Weights of a small transformer language model.
Size: 21 layers, width 384, 3 heads of 128 (1 for keys and values), MLP 1536 tanh GELU, vocabulary 9349.
Architecture: RMSNorm before each block, rotary positions.
Training: a variant of Adam for these matrices, 293M tokens, 4476 steps.
Each number is 50 + 10 x the weight over its row's rms, rounded and kept within 0 to 99. Layers, rows and columns count from 0. The size before them is the row's rms in percent of the matrix's.

# k: layer 10 attention key, 128x384, rms 0.0588, rows 79-105, columns 0-63
# q: layer 10 attention query, 384x384, rms 0.061, rows 80-105,208-233,336-361, columns 0-63
k79 091:47 63 49 62 46 50 51 55 56 54 47 32 62 60 49 48 60 46 45 64 41 55 32 46 53 47 53 51 52 44 44 31 66 35 63 61 49 35 57 34 55 66 59 51 54 54 72 55 40 64 56 57 34 53 39 49 37 43 47 31 62 41 53 49
q80 101:56 49 55 58 49 52 53 36 53 58 73 41 68 39 59 33 46 40 48 53 58 59 42 45 58 69 42 50 46 47 59 49 43 46 59 46 47 56 42 25 60 43 31 44 47 56 67 43 39 53 55 50 61 24 72 58 60 45 57 39 46 51 43 51
q208 095:60 54 41 56 54 44 48 50 48 50 42 26 54 64 49 39 51 54 33 45 55 47 34 57 64 47 53 48 46 36 52 56 54 35 54 54 50 59 50 50 65 34 30 33 55 60 56 46 43 55 49 36 55 48 59 44 43 64 67 30 55 60 60 46
q336 095:35 50 34 68 55 52 49 43 51 42 53 42 57 30 46 47 57 47 61 42 52 47 61 36 46 41 61 67 49 59 34 56 48 40 53 36 62 54 41 51 64 63 45 40 53 47 46 49 55 66 45 57 55 38 63 33 47 52 60 55 56 65 65 56
k80 097:45 51 53 60 54 42 31 54 63 52 56 49 38 75 47 54 58 45 44 70 62 73 55 51 56 58 41 58 44 40 53 59 68 63 55 50 36 48 65 63 28 62 47 40 48 41 46 56 39 57 56 43 48 58 61 61 69 58 55 41 31 44 51 55
q81 099:65 45 50 46 50 31 57 60 49 56 60 50 31 49 56 30 62 54 58 25 69 54 52 44 56 47 48 65 40 46 67 68 44 50 52 47 55 69 46 47 62 43 49 63 61 73 57 32 32 73 50 76 49 41 65 46 53 54 63 55 44 32 64 56
q209 109:41 55 56 60 51 60 44 58 48 57 64 42 54 52 43 56 49 58 48 27 44 44 48 42 56 48 68 53 54 48 47 52 68 59 54 39 30 38 47 68 49 53 53 40 55 55 37 50 46 43 54 26 55 47 33 49 54 48 34 43 61 58 33 54
q337 096:45 43 53 58 52 60 48 56 42 54 49 53 51 62 42 41 44 62 45 55 36 46 40 53 47 54 59 38 32 50 40 61 63 46 41 43 44 65 52 38 60 34 65 35 50 73 54 46 58 61 52 39 34 55 47 51 45 45 56 46 40 33 66 37
k81 103:55 46 46 55 62 40 60 54 40 46 40 47 36 55 40 53 52 63 36 43 41 52 51 42 54 65 42 41 45 22 50 43 68 36 35 48 57 41 45 48 38 63 52 42 65 47 66 67 57 38 67 52 54 45 42 53 58 43 34 49 67 61 36 40
q82 103:57 48 53 73 51 61 43 48 49 50 57 51 58 38 51 56 50 42 63 55 64 42 55 45 47 50 45 44 49 44 53 69 64 48 63 50 54 39 53 64 33 51 45 45 34 45 53 53 58 50 46 37 49 31 63 48 45 41 68 62 55 41 51 54
q210 093:52 54 57 45 61 39 38 43 63 43 45 43 59 56 72 56 64 72 50 50 49 60 38 55 57 49 53 46 51 46 44 51 64 60 65 55 60 52 55 52 49 44 39 42 50 46 60 63 61 41 41 65 64 43 51 47 54 60 64 42 49 42 65 67
q338 105:52 38 32 51 54 46 51 56 53 28 49 59 62 62 58 37 55 55 39 53 37 69 40 40 58 48 48 50 44 36 40 59 52 45 45 38 49 54 35 42 59 33 37 46 45 52 43 36 58 66 54 50 60 48 72 36 44 53 46 43 57 50 70 49
k82 099:68 61 48 65 50 45 53 60 50 42 56 35 50 77 49 49 58 48 47 71 47 50 56 66 40 56 68 56 45 48 42 51 79 43 49 54 56 48 48 51 54 47 64 50 74 62 53 43 54 68 60 59 46 50 57 59 49 55 50 45 50 56 51 64
q83 119:45 42 45 38 54 40 66 55 53 54 54 45 53 63 54 59 56 55 43 29 46 49 49 47 56 42 56 59 57 49 54 48 42 63 47 42 47 70 44 36 61 40 48 58 48 59 51 31 45 60 49 65 55 59 36 52 62 57 40 34 50 47 35 41
q211 126:54 40 43 39 51 40 64 49 46 49 50 47 40 36 66 44 35 41 43 59 49 47 36 57 59 50 45 45 35 40 59 55 35 46 46 32 59 57 57 30 58 65 53 51 50 60 36 38 38 61 34 61 33 48 49 62 73 56 49 62 40 48 47 45
q339 105:44 45 36 83 55 40 58 51 32 37 57 58 59 41 53 48 57 68 55 52 74 49 57 42 44 39 47 62 39 66 45 57 51 50 39 43 65 50 41 57 58 56 52 66 45 49 62 48 51 46 30 46 54 45 38 44 37 43 44 64 47 56 47 52
k83 090:27 30 44 60 63 42 43 70 66 49 46 59 44 39 61 53 62 46 52 48 52 43 43 37 65 49 36 56 38 51 44 47 54 60 56 62 53 60 60 49 58 43 53 57 44 40 55 50 51 51 41 44 54 53 51 47 55 45 52 54 39 39 50 35
q84 077:60 43 53 59 39 56 52 56 64 49 30 52 60 63 59 40 40 61 42 73 62 53 50 61 34 50 33 55 44 56 34 45 67 41 57 58 62 40 67 81 35 35 26 67 43 26 55 60 73 41 57 36 51 63 60 63 58 31 42 71 47 56 48 52
q212 098:39 48 43 53 67 54 42 41 54 50 41 52 46 44 40 30 56 45 49 56 52 49 53 55 55 40 43 37 52 49 58 46 52 40 47 59 44 62 35 63 44 37 60 53 47 36 62 54 51 44 50 49 57 53 42 58 41 54 54 47 45 50 66 44
q340 087:55 56 40 59 55 48 55 29 45 49 74 52 61 47 45 48 62 59 40 66 52 57 41 47 69 46 36 47 59 29 73 57 43 40 54 32 39 44 37 52 59 31 42 38 42 60 76 37 40 51 47 52 54 49 45 73 39 54 57 46 54 47 45 48
k84 103:56 51 47 51 44 51 43 28 59 51 46 41 58 51 26 39 65 28 40 44 49 74 44 67 76 56 59 52 41 44 57 53 49 57 59 47 34 47 49 49 54 65 61 39 62 57 42 60 47 41 79 41 45 52 62 44 37 65 51 37 55 62 57 51
q85 095:51 50 70 56 45 58 59 60 43 39 51 66 40 52 53 34 48 37 58 70 47 41 61 57 39 57 47 47 42 56 58 31 46 40 48 47 59 47 66 80 48 52 54 55 55 39 62 51 58 49 41 32 58 66 44 69 51 35 55 77 55 45 49 57
q213 110:38 50 52 61 64 60 39 51 54 57 48 57 44 50 45 36 60 59 55 41 56 62 48 50 63 41 49 53 57 48 58 58 68 45 59 54 46 54 37 68 59 37 40 58 44 55 61 60 52 42 62 40 54 34 47 47 45 57 69 39 59 44 62 59
q341 088:55 55 49 52 49 48 48 49 41 41 66 64 51 56 32 51 58 46 43 50 58 47 43 40 76 44 56 43 65 29 67 52 58 50 60 25 57 54 49 51 51 26 29 37 24 50 64 38 32 47 51 37 59 51 44 55 45 69 56 39 49 55 61 36
k85 111:71 49 39 60 61 34 35 51 57 46 49 57 42 66 25 47 75 34 50 52 46 58 46 37 70 44 66 55 43 34 47 39 55 61 52 43 40 51 48 53 40 38 58 47 49 36 58 48 61 38 75 44 76 43 58 44 48 68 47 41 70 50 58 40
q86 095:59 57 37 63 52 66 36 48 41 48 46 55 45 52 47 69 50 34 38 57 57 44 57 58 47 43 43 45 50 49 48 59 56 65 51 41 58 37 54 54 44 62 43 54 54 30 60 54 43 53 47 28 55 41 53 40 32 50 45 48 40 58 60 51
q214 096:54 62 53 46 44 43 53 45 58 58 53 38 50 55 58 63 48 52 52 40 48 67 61 61 45 47 53 50 60 59 21 47 58 55 51 55 59 44 59 59 48 61 55 42 49 49 46 51 55 41 48 46 43 60 46 53 55 38 41 66 44 54 41 58
q342 093:45 36 42 55 40 47 36 58 56 58 29 42 54 25 67 57 31 56 46 49 54 42 47 43 57 63 40 38 38 62 30 53 62 57 52 62 49 56 51 43 41 64 70 41 61 37 50 48 68 53 57 57 52 51 65 25 45 44 40 48 42 51 55 56
k86 101:41 55 66 44 43 49 65 69 48 65 49 49 59 41 72 36 26 60 53 54 50 56 54 60 33 55 59 50 43 79 46 58 45 39 30 56 56 35 47 43 58 52 48 63 26 53 58 47 49 52 44 72 37 47 43 55 57 29 48 40 49 62 46 46
q87 096:49 61 31 56 48 48 36 44 67 59 60 42 51 57 52 63 39 45 41 61 47 41 46 43 47 46 45 59 45 49 44 52 53 38 55 48 49 45 40 52 52 64 76 22 58 51 40 43 45 44 48 44 48 45 51 55 34 62 55 25 41 37 41 45
q215 114:35 43 59 46 47 48 43 48 54 52 60 48 47 40 55 65 66 61 65 61 50 51 60 43 60 42 44 55 50 54 41 60 41 68 58 48 42 60 45 35 55 50 51 44 57 38 48 38 57 49 51 57 59 44 52 31 36 56 52 39 51 46 49 43
q343 093:54 49 56 32 49 57 49 47 55 42 52 51 41 61 35 46 38 34 27 49 42 39 59 62 62 51 62 41 53 50 31 63 45 51 57 33 48 56 39 36 56 40 53 41 58 66 51 47 58 62 54 47 67 40 53 51 30 35 49 52 61 50 55 54
k87 085:53 63 48 36 44 62 53 35 69 42 39 47 41 55 41 53 51 63 48 57 53 49 50 66 54 45 61 44 61 41 38 39 48 68 53 53 42 58 54 59 55 52 47 42 69 52 25 44 44 33 74 35 54 52 55 47 39 62 38 44 36 54 40 43
q88 093:57 37 52 34 48 54 53 56 42 56 62 46 52 63 40 57 51 55 34 59 48 65 56 46 41 57 51 60 56 44 48 47 48 35 35 51 44 60 72 49 35 57 52 61 29 36 38 52 56 44 32 54 42 54 42 43 48 44 37 52 40 33 50 54
q216 109:52 42 42 43 63 49 58 67 47 41 42 38 55 53 69 37 55 50 47 49 54 54 45 60 44 51 46 42 45 45 58 51 42 40 51 61 51 80 44 30 66 43 44 42 64 47 46 22 41 61 52 35 29 56 52 59 38 71 66 34 44 46 61 49
q344 108:59 56 58 48 44 57 37 29 45 45 52 52 51 69 34 26 54 61 44 43 53 39 72 64 54 47 59 51 48 48 41 41 43 59 65 47 54 52 54 51 61 48 51 54 60 51 55 43 45 52 44 42 41 46 54 43 41 60 57 49 55 50 46 42
k88 086:26 34 56 61 60 51 40 50 58 54 46 66 53 60 40 71 56 50 45 60 60 69 41 51 51 41 51 48 39 31 54 44 51 41 61 48 58 54 68 53 48 51 61 64 47 37 44 63 53 64 43 31 47 59 72 53 58 60 71 64 50 32 44 42
q89 089:39 49 54 38 31 34 69 48 42 40 54 51 47 41 70 57 47 64 67 53 47 42 47 41 56 44 40 58 53 63 45 45 47 53 54 55 64 49 45 43 70 50 66 57 46 58 48 36 43 49 41 67 40 45 36 53 59 48 52 55 62 45 43 46
q217 101:37 55 45 45 47 46 61 39 35 46 37 54 60 57 38 44 60 52 48 56 48 38 49 39 58 39 53 61 44 44 56 45 39 73 65 38 64 56 32 40 34 37 50 58 66 43 49 46 45 54 46 64 45 45 57 34 48 41 49 36 48 50 53 42
q345 076:48 57 49 56 40 54 52 55 51 44 54 52 41 60 33 49 65 35 36 40 48 56 47 40 48 51 42 45 71 52 68 52 47 48 66 50 43 50 51 61 38 37 48 57 49 48 53 51 32 47 48 43 65 42 52 54 54 55 48 58 54 68 42 34
k89 099:57 56 42 63 46 57 44 34 48 42 54 60 43 53 37 61 71 35 33 58 76 51 51 44 71 44 43 51 55 24 53 55 48 75 76 43 40 50 37 50 43 36 56 43 51 48 40 45 43 57 44 39 63 42 40 46 45 79 54 52 51 59 44 47
q90 100:51 56 51 59 42 55 47 47 52 57 57 63 35 50 55 48 52 53 43 65 62 39 60 51 51 41 34 48 48 45 51 46 62 30 38 45 70 44 51 59 49 61 52 48 46 55 53 55 73 43 44 53 56 57 54 59 49 34 54 68 59 52 51 43
q218 116:54 50 46 57 60 42 53 55 42 58 35 50 69 57 27 41 48 41 45 50 53 50 38 45 44 59 57 60 63 61 55 37 54 46 46 55 42 42 38 67 44 44 54 62 47 38 62 69 47 48 57 49 66 48 49 36 32 38 47 44 51 62 57 52
q346 082:41 63 54 44 55 54 36 49 71 64 45 44 42 59 41 51 47 48 54 57 47 74 39 50 56 53 49 52 49 47 79 37 47 40 64 53 44 39 50 66 51 62 37 58 48 63 60 47 57 51 58 51 68 53 47 61 53 52 45 48 45 60 52 63
k90 097:68 33 39 61 54 48 69 53 37 44 56 57 56 50 45 78 41 46 46 55 48 58 52 53 47 55 44 66 39 49 48 52 34 43 57 32 46 38 42 46 52 48 42 45 38 37 45 31 44 53 59 71 58 54 51 40 54 56 27 42 52 53 52 61
q91 102:28 47 61 31 47 54 69 52 42 35 47 59 42 56 50 49 31 47 56 42 51 43 52 53 27 49 33 47 49 57 57 43 60 40 48 38 57 45 69 62 56 54 42 49 55 55 39 45 54 54 61 49 43 53 37 79 65 47 44 66 57 34 34 46
q219 111:40 50 51 45 59 48 56 60 28 51 47 46 60 32 49 44 65 50 61 65 47 56 54 36 53 45 50 59 55 48 48 45 55 57 61 74 44 61 46 70 41 51 54 53 54 62 55 57 59 47 40 49 62 56 27 59 59 46 50 60 49 58 54 42
q347 093:40 49 43 46 49 50 58 31 38 62 56 32 58 65 58 35 43 46 40 46 48 50 55 57 51 59 42 55 53 41 61 38 41 42 46 35 65 60 43 57 53 47 42 42 44 62 62 41 37 55 49 57 47 41 54 60 61 50 47 42 63 43 34 29
k91 106:56 54 51 65 62 46 50 39 63 54 52 45 49 58 36 44 63 44 55 48 55 46 47 60 62 45 57 47 41 32 51 51 55 51 75 43 64 56 28 74 45 47 56 44 58 51 50 38 49 63 62 37 58 57 55 43 43 54 50 62 50 50 51 47
q92 090:61 53 44 53 62 48 44 39 50 50 37 35 26 38 53 66 57 68 34 51 39 30 54 39 59 40 54 57 65 34 65 58 45 54 50 46 56 38 39 37 61 39 30 37 66 45 57 38 47 54 55 32 61 38 44 52 43 51 69 40 43 53 59 54
q220 096:54 36 58 48 47 37 55 54 35 43 47 42 64 44 56 55 51 53 46 49 47 39 51 58 50 45 60 52 50 45 47 47 60 57 45 36 48 58 58 59 43 68 65 49 47 59 37 67 48 56 46 32 39 51 36 60 46 52 45 58 36 57 54 36
q348 093:51 38 68 38 46 56 47 46 57 58 26 21 74 41 62 54 38 31 48 53 52 58 32 43 49 41 44 42 62 47 40 57 54 57 45 50 44 66 50 58 38 58 49 51 42 60 41 45 53 54 39 49 41 55 60 37 43 43 56 41 58 53 53 34
k92 107:38 47 44 52 45 62 66 59 54 50 61 58 54 35 62 37 42 63 49 57 57 61 56 59 53 50 49 51 53 72 70 61 42 42 53 63 46 56 42 58 49 69 50 46 44 72 36 54 33 69 49 58 38 63 43 61 48 44 56 49 53 60 60 28
q93 098:55 37 56 66 46 47 51 63 39 52 44 57 53 74 73 47 56 47 50 25 43 36 53 43 54 49 59 54 52 51 71 55 68 67 69 41 40 46 40 65 42 44 44 36 52 53 36 61 45 65 64 46 52 53 58 55 49 64 52 43 62 67 43 55
q221 093:52 51 43 46 52 46 47 53 35 41 28 51 49 44 48 35 37 51 45 62 45 55 44 68 48 51 40 40 51 55 67 45 48 29 49 55 48 54 43 69 45 47 46 42 56 55 66 55 39 43 54 15 51 51 32 57 61 36 48 67 47 42 58 54
q349 088:42 50 32 49 52 41 51 61 54 53 46 29 68 45 63 59 48 68 53 56 60 58 56 53 36 53 24 56 49 46 44 64 40 64 62 35 60 81 68 47 51 44 33 56 44 60 46 35 50 50 28 66 52 64 45 56 43 46 59 51 42 48 65 49
k93 094:62 51 57 45 57 44 46 55 43 52 50 50 46 49 55 53 63 64 59 45 40 62 45 39 39 51 56 55 36 48 57 66 55 27 40 46 57 58 45 46 56 52 59 56 41 45 53 59 71 55 48 50 33 47 26 52 47 36 58 60 56 54 49 41
q94 110:61 46 45 47 68 59 34 63 61 46 46 45 33 43 64 57 52 49 61 70 52 40 40 51 50 47 50 39 39 57 46 47 47 49 48 46 58 57 44 41 53 34 44 47 52 53 58 58 63 38 48 53 58 45 59 61 57 49 55 60 39 60 51 53
q222 097:54 44 41 74 45 59 52 56 55 60 24 47 60 60 30 32 45 59 47 35 54 50 45 56 40 56 46 49 56 62 59 51 32 27 43 71 52 41 51 77 46 53 45 65 48 51 51 50 33 36 54 42 49 54 64 50 49 49 42 41 57 41 51 57
q350 109:34 68 58 39 58 40 67 41 56 49 48 58 46 45 57 64 52 52 64 33 40 49 58 48 55 54 45 58 78 44 63 35 32 74 37 49 49 33 58 45 47 53 26 63 43 54 53 58 30 50 50 58 52 75 49 50 59 55 35 73 29 50 42 62
k94 093:58 42 52 39 42 61 51 47 41 37 53 46 50 60 59 47 49 33 63 49 40 41 52 49 52 45 43 56 65 53 50 26 26 38 49 50 48 41 50 53 58 48 43 49 47 49 50 39 40 48 44 52 53 36 44 71 52 37 61 37 49 50 58 65
q95 190:51 42 46 62 49 57 29 51 42 33 53 49 70 51 48 70 53 37 54 54 67 47 44 39 59 49 68 46 44 48 37 72 61 63 63 54 48 42 48 54 42 45 53 47 43 44 42 69 59 53 52 49 38 32 56 43 41 55 48 59 66 60 57 56
q223 138:51 71 66 70 36 51 41 54 49 39 60 47 42 50 59 73 41 54 58 67 44 50 46 31 47 39 62 50 48 57 41 70 68 66 55 50 50 48 43 43 36 59 52 44 57 49 63 63 67 41 51 60 54 36 55 44 47 42 45 52 46 49 59 59
q351 099:58 47 51 54 45 41 54 45 64 46 47 55 60 44 51 52 47 41 35 40 46 41 34 39 45 46 45 50 30 65 42 65 56 41 46 40 41 56 66 46 48 28 40 38 57 55 63 42 29 43 53 58 47 74 46 45 56 41 53 51 53 49 60 51
k95 071:72 58 53 57 42 38 57 42 59 46 45 30 49 54 63 52 40 51 41 61 43 59 47 60 48 47 75 43 53 51 45 47 54 53 45 46 53 49 55 47 48 57 62 41 66 65 49 65 63 39 61 44 52 41 29 57 36 41 49 41 45 58 59 66
q96 076:33 61 61 66 45 40 51 52 60 48 73 44 72 44 54 47 42 60 58 38 56 76 41 43 51 52 56 53 45 41 52 59 50 57 50 50 47 69 22 45 43 56 51 60 33 58 64 51 42 49 43 65 40 52 60 28 42 42 62 43 37 64 47 51
q224 114:66 52 62 34 38 40 51 46 56 38 55 37 47 53 66 25 62 41 44 54 52 57 34 40 54 60 40 47 48 62 42 48 48 61 60 56 43 53 40 40 45 48 51 46 58 47 58 35 60 46 59 70 38 57 45 50 41 53 53 43 35 55 68 53
q352 100:54 55 38 58 47 40 55 57 70 58 61 51 55 67 44 47 55 67 49 53 58 52 50 42 66 42 44 57 49 49 61 52 50 34 56 44 50 50 42 61 56 38 39 31 32 49 65 54 56 52 56 42 68 52 44 34 56 49 36 43 50 65 59 54
k96 111:42 48 49 61 29 55 27 53 54 58 55 41 63 37 56 46 60 40 37 52 33 53 34 34 52 42 67 42 42 69 43 68 56 55 59 51 60 53 52 55 64 52 43 56 41 55 50 58 70 51 62 64 54 51 68 47 35 54 50 67 39 47 63 43
q97 107:57 53 39 71 39 54 40 47 66 60 49 41 40 49 59 47 38 61 45 46 42 71 65 53 65 50 50 55 45 47 56 58 49 76 52 52 31 51 45 55 49 41 64 42 40 51 40 49 42 46 68 51 56 46 51 39 39 66 49 25 44 63 52 41
q225 104:49 39 56 55 34 33 35 55 40 37 61 59 33 60 59 61 42 60 53 83 42 38 52 40 56 47 50 40 48 46 31 48 76 63 54 35 39 54 64 54 49 56 55 33 53 72 60 66 65 60 41 50 64 44 56 62 39 54 44 48 48 44 56 64
q353 094:60 44 56 59 60 67 46 64 63 39 43 41 49 46 32 40 40 50 45 61 30 61 38 52 41 53 46 48 53 44 60 55 43 41 57 58 29 54 40 44 39 51 65 51 61 48 45 43 57 66 62 57 58 47 39 60 59 55 58 42 57 46 68 48
k97 090:58 66 46 63 60 60 63 55 57 64 55 43 52 31 50 39 39 40 57 68 59 52 41 62 66 54 69 51 56 60 46 45 49 31 34 55 54 54 51 59 53 64 53 30 56 60 47 59 54 54 52 47 55 39 58 52 44 41 51 36 31 57 54 53
q98 102:41 49 60 37 47 51 61 39 53 52 56 44 63 50 47 43 46 53 51 46 41 57 35 48 42 69 42 53 48 34 52 50 35 39 46 46 31 55 59 58 24 67 40 60 53 41 47 45 32 42 37 41 42 51 33 56 62 43 48 46 57 36 36 38
q226 094:42 43 46 41 60 46 42 57 44 53 64 63 47 37 77 58 47 54 56 38 55 44 43 60 56 40 43 47 34 56 61 48 49 46 42 39 70 51 71 24 57 65 41 46 44 57 55 41 35 64 35 69 48 43 41 65 56 47 52 71 39 46 54 41
q354 099:61 44 46 57 48 61 58 30 41 59 46 54 65 50 47 53 61 58 46 53 59 60 44 53 44 44 54 50 60 42 26 61 57 38 50 57 52 43 63 59 58 55 28 41 41 53 42 50 59 49 45 58 39 59 60 36 39 43 45 45 65 56 47 49
k98 098:54 42 48 39 47 54 55 45 47 63 43 46 43 66 44 31 72 55 56 58 52 40 44 51 59 52 35 43 50 26 59 40 51 68 44 51 48 67 48 48 43 29 58 62 45 51 57 45 52 63 50 27 57 59 58 42 57 64 48 53 63 42 51 52
q99 103:55 44 57 65 52 64 54 65 54 43 47 51 43 57 54 54 45 69 48 62 36 52 56 57 49 53 37 67 43 55 44 29 41 45 41 59 58 39 52 51 72 31 64 55 48 51 50 53 54 51 64 52 51 61 36 54 51 43 45 33 38 48 47 65
q227 080:62 51 44 34 58 57 51 52 56 39 54 39 49 35 45 22 46 35 46 69 44 54 44 40 60 50 37 55 42 48 39 54 63 54 49 49 36 60 26 52 41 38 49 43 56 72 55 41 58 38 60 47 62 46 56 45 52 57 41 36 60 41 49 53
q355 089:43 44 55 59 49 44 49 63 54 47 57 63 48 51 50 50 39 56 21 47 51 46 50 52 62 43 38 51 60 50 52 61 32 55 38 49 54 61 36 52 57 41 60 53 33 62 79 40 40 61 45 61 58 42 38 53 51 62 31 46 47 42 63 51
k99 092:59 67 36 51 51 62 33 49 45 52 46 39 25 52 52 36 52 49 51 34 40 48 38 52 54 33 54 52 46 41 49 43 25 41 50 53 45 49 34 55 63 48 62 61 63 42 48 46 56 39 69 55 37 42 51 39 24 54 47 62 39 62 44 40
q100 110:56 42 35 49 48 42 34 54 58 39 49 45 54 48 48 59 41 38 67 42 45 52 52 45 64 54 49 40 52 33 34 57 52 63 58 59 49 48 37 37 54 38 35 56 44 38 40 50 52 45 40 53 47 33 48 44 53 60 35 58 55 47 53 41
q228 102:33 46 63 76 57 49 45 47 54 62 53 62 29 55 43 70 36 54 48 50 45 46 52 47 60 48 57 47 46 57 42 66 45 63 39 58 63 53 60 53 54 58 41 54 37 45 70 59 37 49 53 59 60 55 71 55 28 47 46 53 43 33 57 40
q356 106:48 50 38 45 60 54 55 44 65 49 59 43 54 60 60 59 59 54 76 54 49 47 58 65 57 53 41 43 54 54 65 43 40 54 53 56 47 55 40 47 57 51 57 45 52 57 37 57 42 49 59 40 47 45 50 62 52 50 72 63 42 59 39 27
k100 103:54 49 55 54 44 42 69 62 63 47 61 51 60 46 66 66 40 42 56 66 54 53 51 53 63 55 50 49 61 57 45 47 44 54 44 39 62 56 73 40 54 49 45 43 29 55 45 56 67 52 41 62 58 34 62 68 60 51 49 47 49 42 64 54
q101 111:53 53 53 29 57 62 57 51 48 61 50 54 40 44 58 38 51 55 57 64 40 33 52 60 48 46 28 52 53 59 54 33 52 33 34 41 45 39 66 46 56 50 50 39 63 65 33 50 51 51 58 44 56 62 46 57 60 39 34 39 42 57 44 51
q229 090:43 47 50 50 63 46 40 51 39 45 55 56 43 54 36 52 51 73 59 38 53 61 61 75 49 58 49 67 41 42 65 45 56 49 47 51 34 68 49 72 73 64 64 58 56 57 62 63 47 46 34 12 44 49 45 55 55 47 64 51 60 45 53 58
q357 102:31 52 55 45 62 48 64 51 48 70 50 41 46 39 63 59 49 56 53 55 40 39 74 52 36 55 55 54 56 61 60 35 30 60 30 46 61 57 52 36 40 49 54 58 55 54 36 52 47 44 39 64 46 61 45 44 53 50 48 56 33 45 40 48
k101 138:50 50 50 38 59 54 55 48 55 47 48 64 38 71 62 48 51 70 76 55 55 52 59 77 50 61 44 42 49 49 70 48 40 46 47 49 48 53 37 53 51 51 39 46 47 56 36 38 32 52 54 26 44 47 46 53 73 44 67 57 50 55 39 41
q102 097:55 47 60 48 62 42 62 34 48 49 30 44 60 62 43 57 46 46 50 60 56 49 51 50 44 46 56 62 59 41 38 48 53 36 57 38 37 52 49 61 45 51 45 40 59 57 41 34 64 63 38 41 44 49 42 49 52 47 66 47 53 45 51 42
q230 102:44 46 59 62 58 38 36 48 57 34 50 59 61 42 57 59 59 54 30 31 38 72 60 40 50 31 56 65 40 49 43 66 49 59 38 35 56 50 65 42 41 62 37 68 47 43 68 60 57 56 56 51 53 56 68 56 50 59 53 58 50 54 62 65
q358 133:43 49 47 37 47 48 62 31 64 61 55 56 43 61 57 42 65 51 63 49 53 40 58 64 51 51 53 53 56 43 65 36 33 52 37 32 57 45 56 30 66 43 57 48 62 46 37 43 41 37 35 39 59 64 44 58 58 50 45 48 45 55 37 49
k102 087:63 51 65 38 51 47 49 32 69 29 46 67 51 38 55 51 47 54 54 71 37 56 46 45 57 22 68 39 52 53 67 53 43 44 52 43 38 60 69 53 39 51 62 26 42 56 49 50 55 73 44 62 62 36 49 42 53 55 54 60 54 30 70 54
q103 106:40 31 64 56 67 63 53 62 46 45 61 44 56 54 62 50 51 44 55 46 51 41 65 36 38 59 48 48 34 63 44 63 58 55 30 49 57 49 47 64 20 54 53 60 52 44 46 65 57 50 53 53 39 47 61 41 66 47 38 66 50 34 35 58
q231 103:41 61 47 48 40 56 53 50 44 61 49 32 71 46 70 70 53 49 48 43 52 49 39 34 52 39 57 47 53 66 33 47 60 54 48 48 64 43 43 42 37 45 53 60 60 48 52 54 53 53 70 66 58 49 36 61 62 46 27 79 66 42 50 45
q359 114:52 50 50 63 28 44 37 58 43 51 44 50 47 46 47 65 46 44 54 43 68 40 44 47 47 56 47 46 41 58 40 64 61 51 51 67 46 49 63 55 49 52 49 53 49 36 46 56 59 41 56 60 49 43 56 40 48 43 43 34 58 60 57 63
k103 087:64 41 46 46 58 49 48 49 39 46 39 43 30 65 53 18 67 62 38 48 61 43 54 44 43 51 45 45 45 39 48 47 35 61 44 54 40 58 46 46 56 36 59 64 50 55 55 43 58 53 55 53 48 53 40 42 50 42 35 49 50 38 45 45
q104 094:53 32 52 42 52 47 52 71 65 46 40 48 54 58 45 41 50 44 44 37 58 47 34 51 47 43 43 39 55 49 63 48 61 40 56 52 40 51 50 24 53 56 52 50 51 60 39 43 56 33 53 49 56 50 50 55 62 57 51 51 50 37 61 54
q232 109:49 49 43 43 50 49 57 55 48 59 44 38 50 63 43 30 62 39 41 38 41 43 50 57 40 60 68 50 50 52 67 30 39 51 57 59 36 68 49 56 58 58 58 50 70 35 41 34 34 49 38 35 49 49 45 45 58 49 68 30 54 46 40 42
q360 106:49 43 42 47 43 56 36 56 53 53 56 49 43 71 62 43 63 38 46 49 49 61 55 60 59 58 61 59 46 55 44 51 57 59 53 43 52 54 64 60 54 47 48 57 36 65 60 37 47 67 48 47 44 64 34 68 51 56 68 71 44 53 67 50
k104 092:43 45 53 25 36 58 57 61 50 52 32 47 40 65 49 53 58 53 47 35 53 57 65 60 41 53 44 47 48 49 44 35 63 69 48 48 52 54 61 48 36 62 42 71 54 52 53 58 51 53 51 39 49 66 35 54 56 58 50 40 52 60 43 76
q105 099:45 52 49 47 54 57 44 50 44 64 54 48 53 50 46 58 36 57 52 70 44 39 44 45 53 59 42 53 47 52 48 68 35 34 54 57 28 46 49 57 64 56 68 46 67 62 35 56 54 40 49 34 38 52 35 52 45 37 48 53 51 61 54 38
q233 107:38 80 46 54 44 51 49 58 63 48 49 40 50 63 56 56 35 54 80 47 52 57 58 47 52 56 55 36 47 44 67 55 54 48 43 46 65 67 56 41 49 54 47 46 72 65 47 44 48 52 53 35 42 54 67 68 67 45 61 63 59 48 52 51
q361 091:66 59 57 56 53 59 51 34 46 41 56 51 37 54 58 50 46 81 51 47 41 62 60 52 28 43 41 54 34 58 38 39 41 56 51 55 38 54 42 36 67 52 78 71 50 62 42 64 48 53 58 59 50 62 33 41 32 56 63 35 53 48 57 58
k105 109:55 45 50 38 53 51 44 62 40 42 59 39 49 62 29 44 53 42 70 40 47 34 38 45 49 50 39 55 44 30 49 45 50 50 53 48 38 26 49 48 68 48 71 46 54 41 57 40 63 52 45 28 69 41 38 45 46 52 42 52 51 37 47 51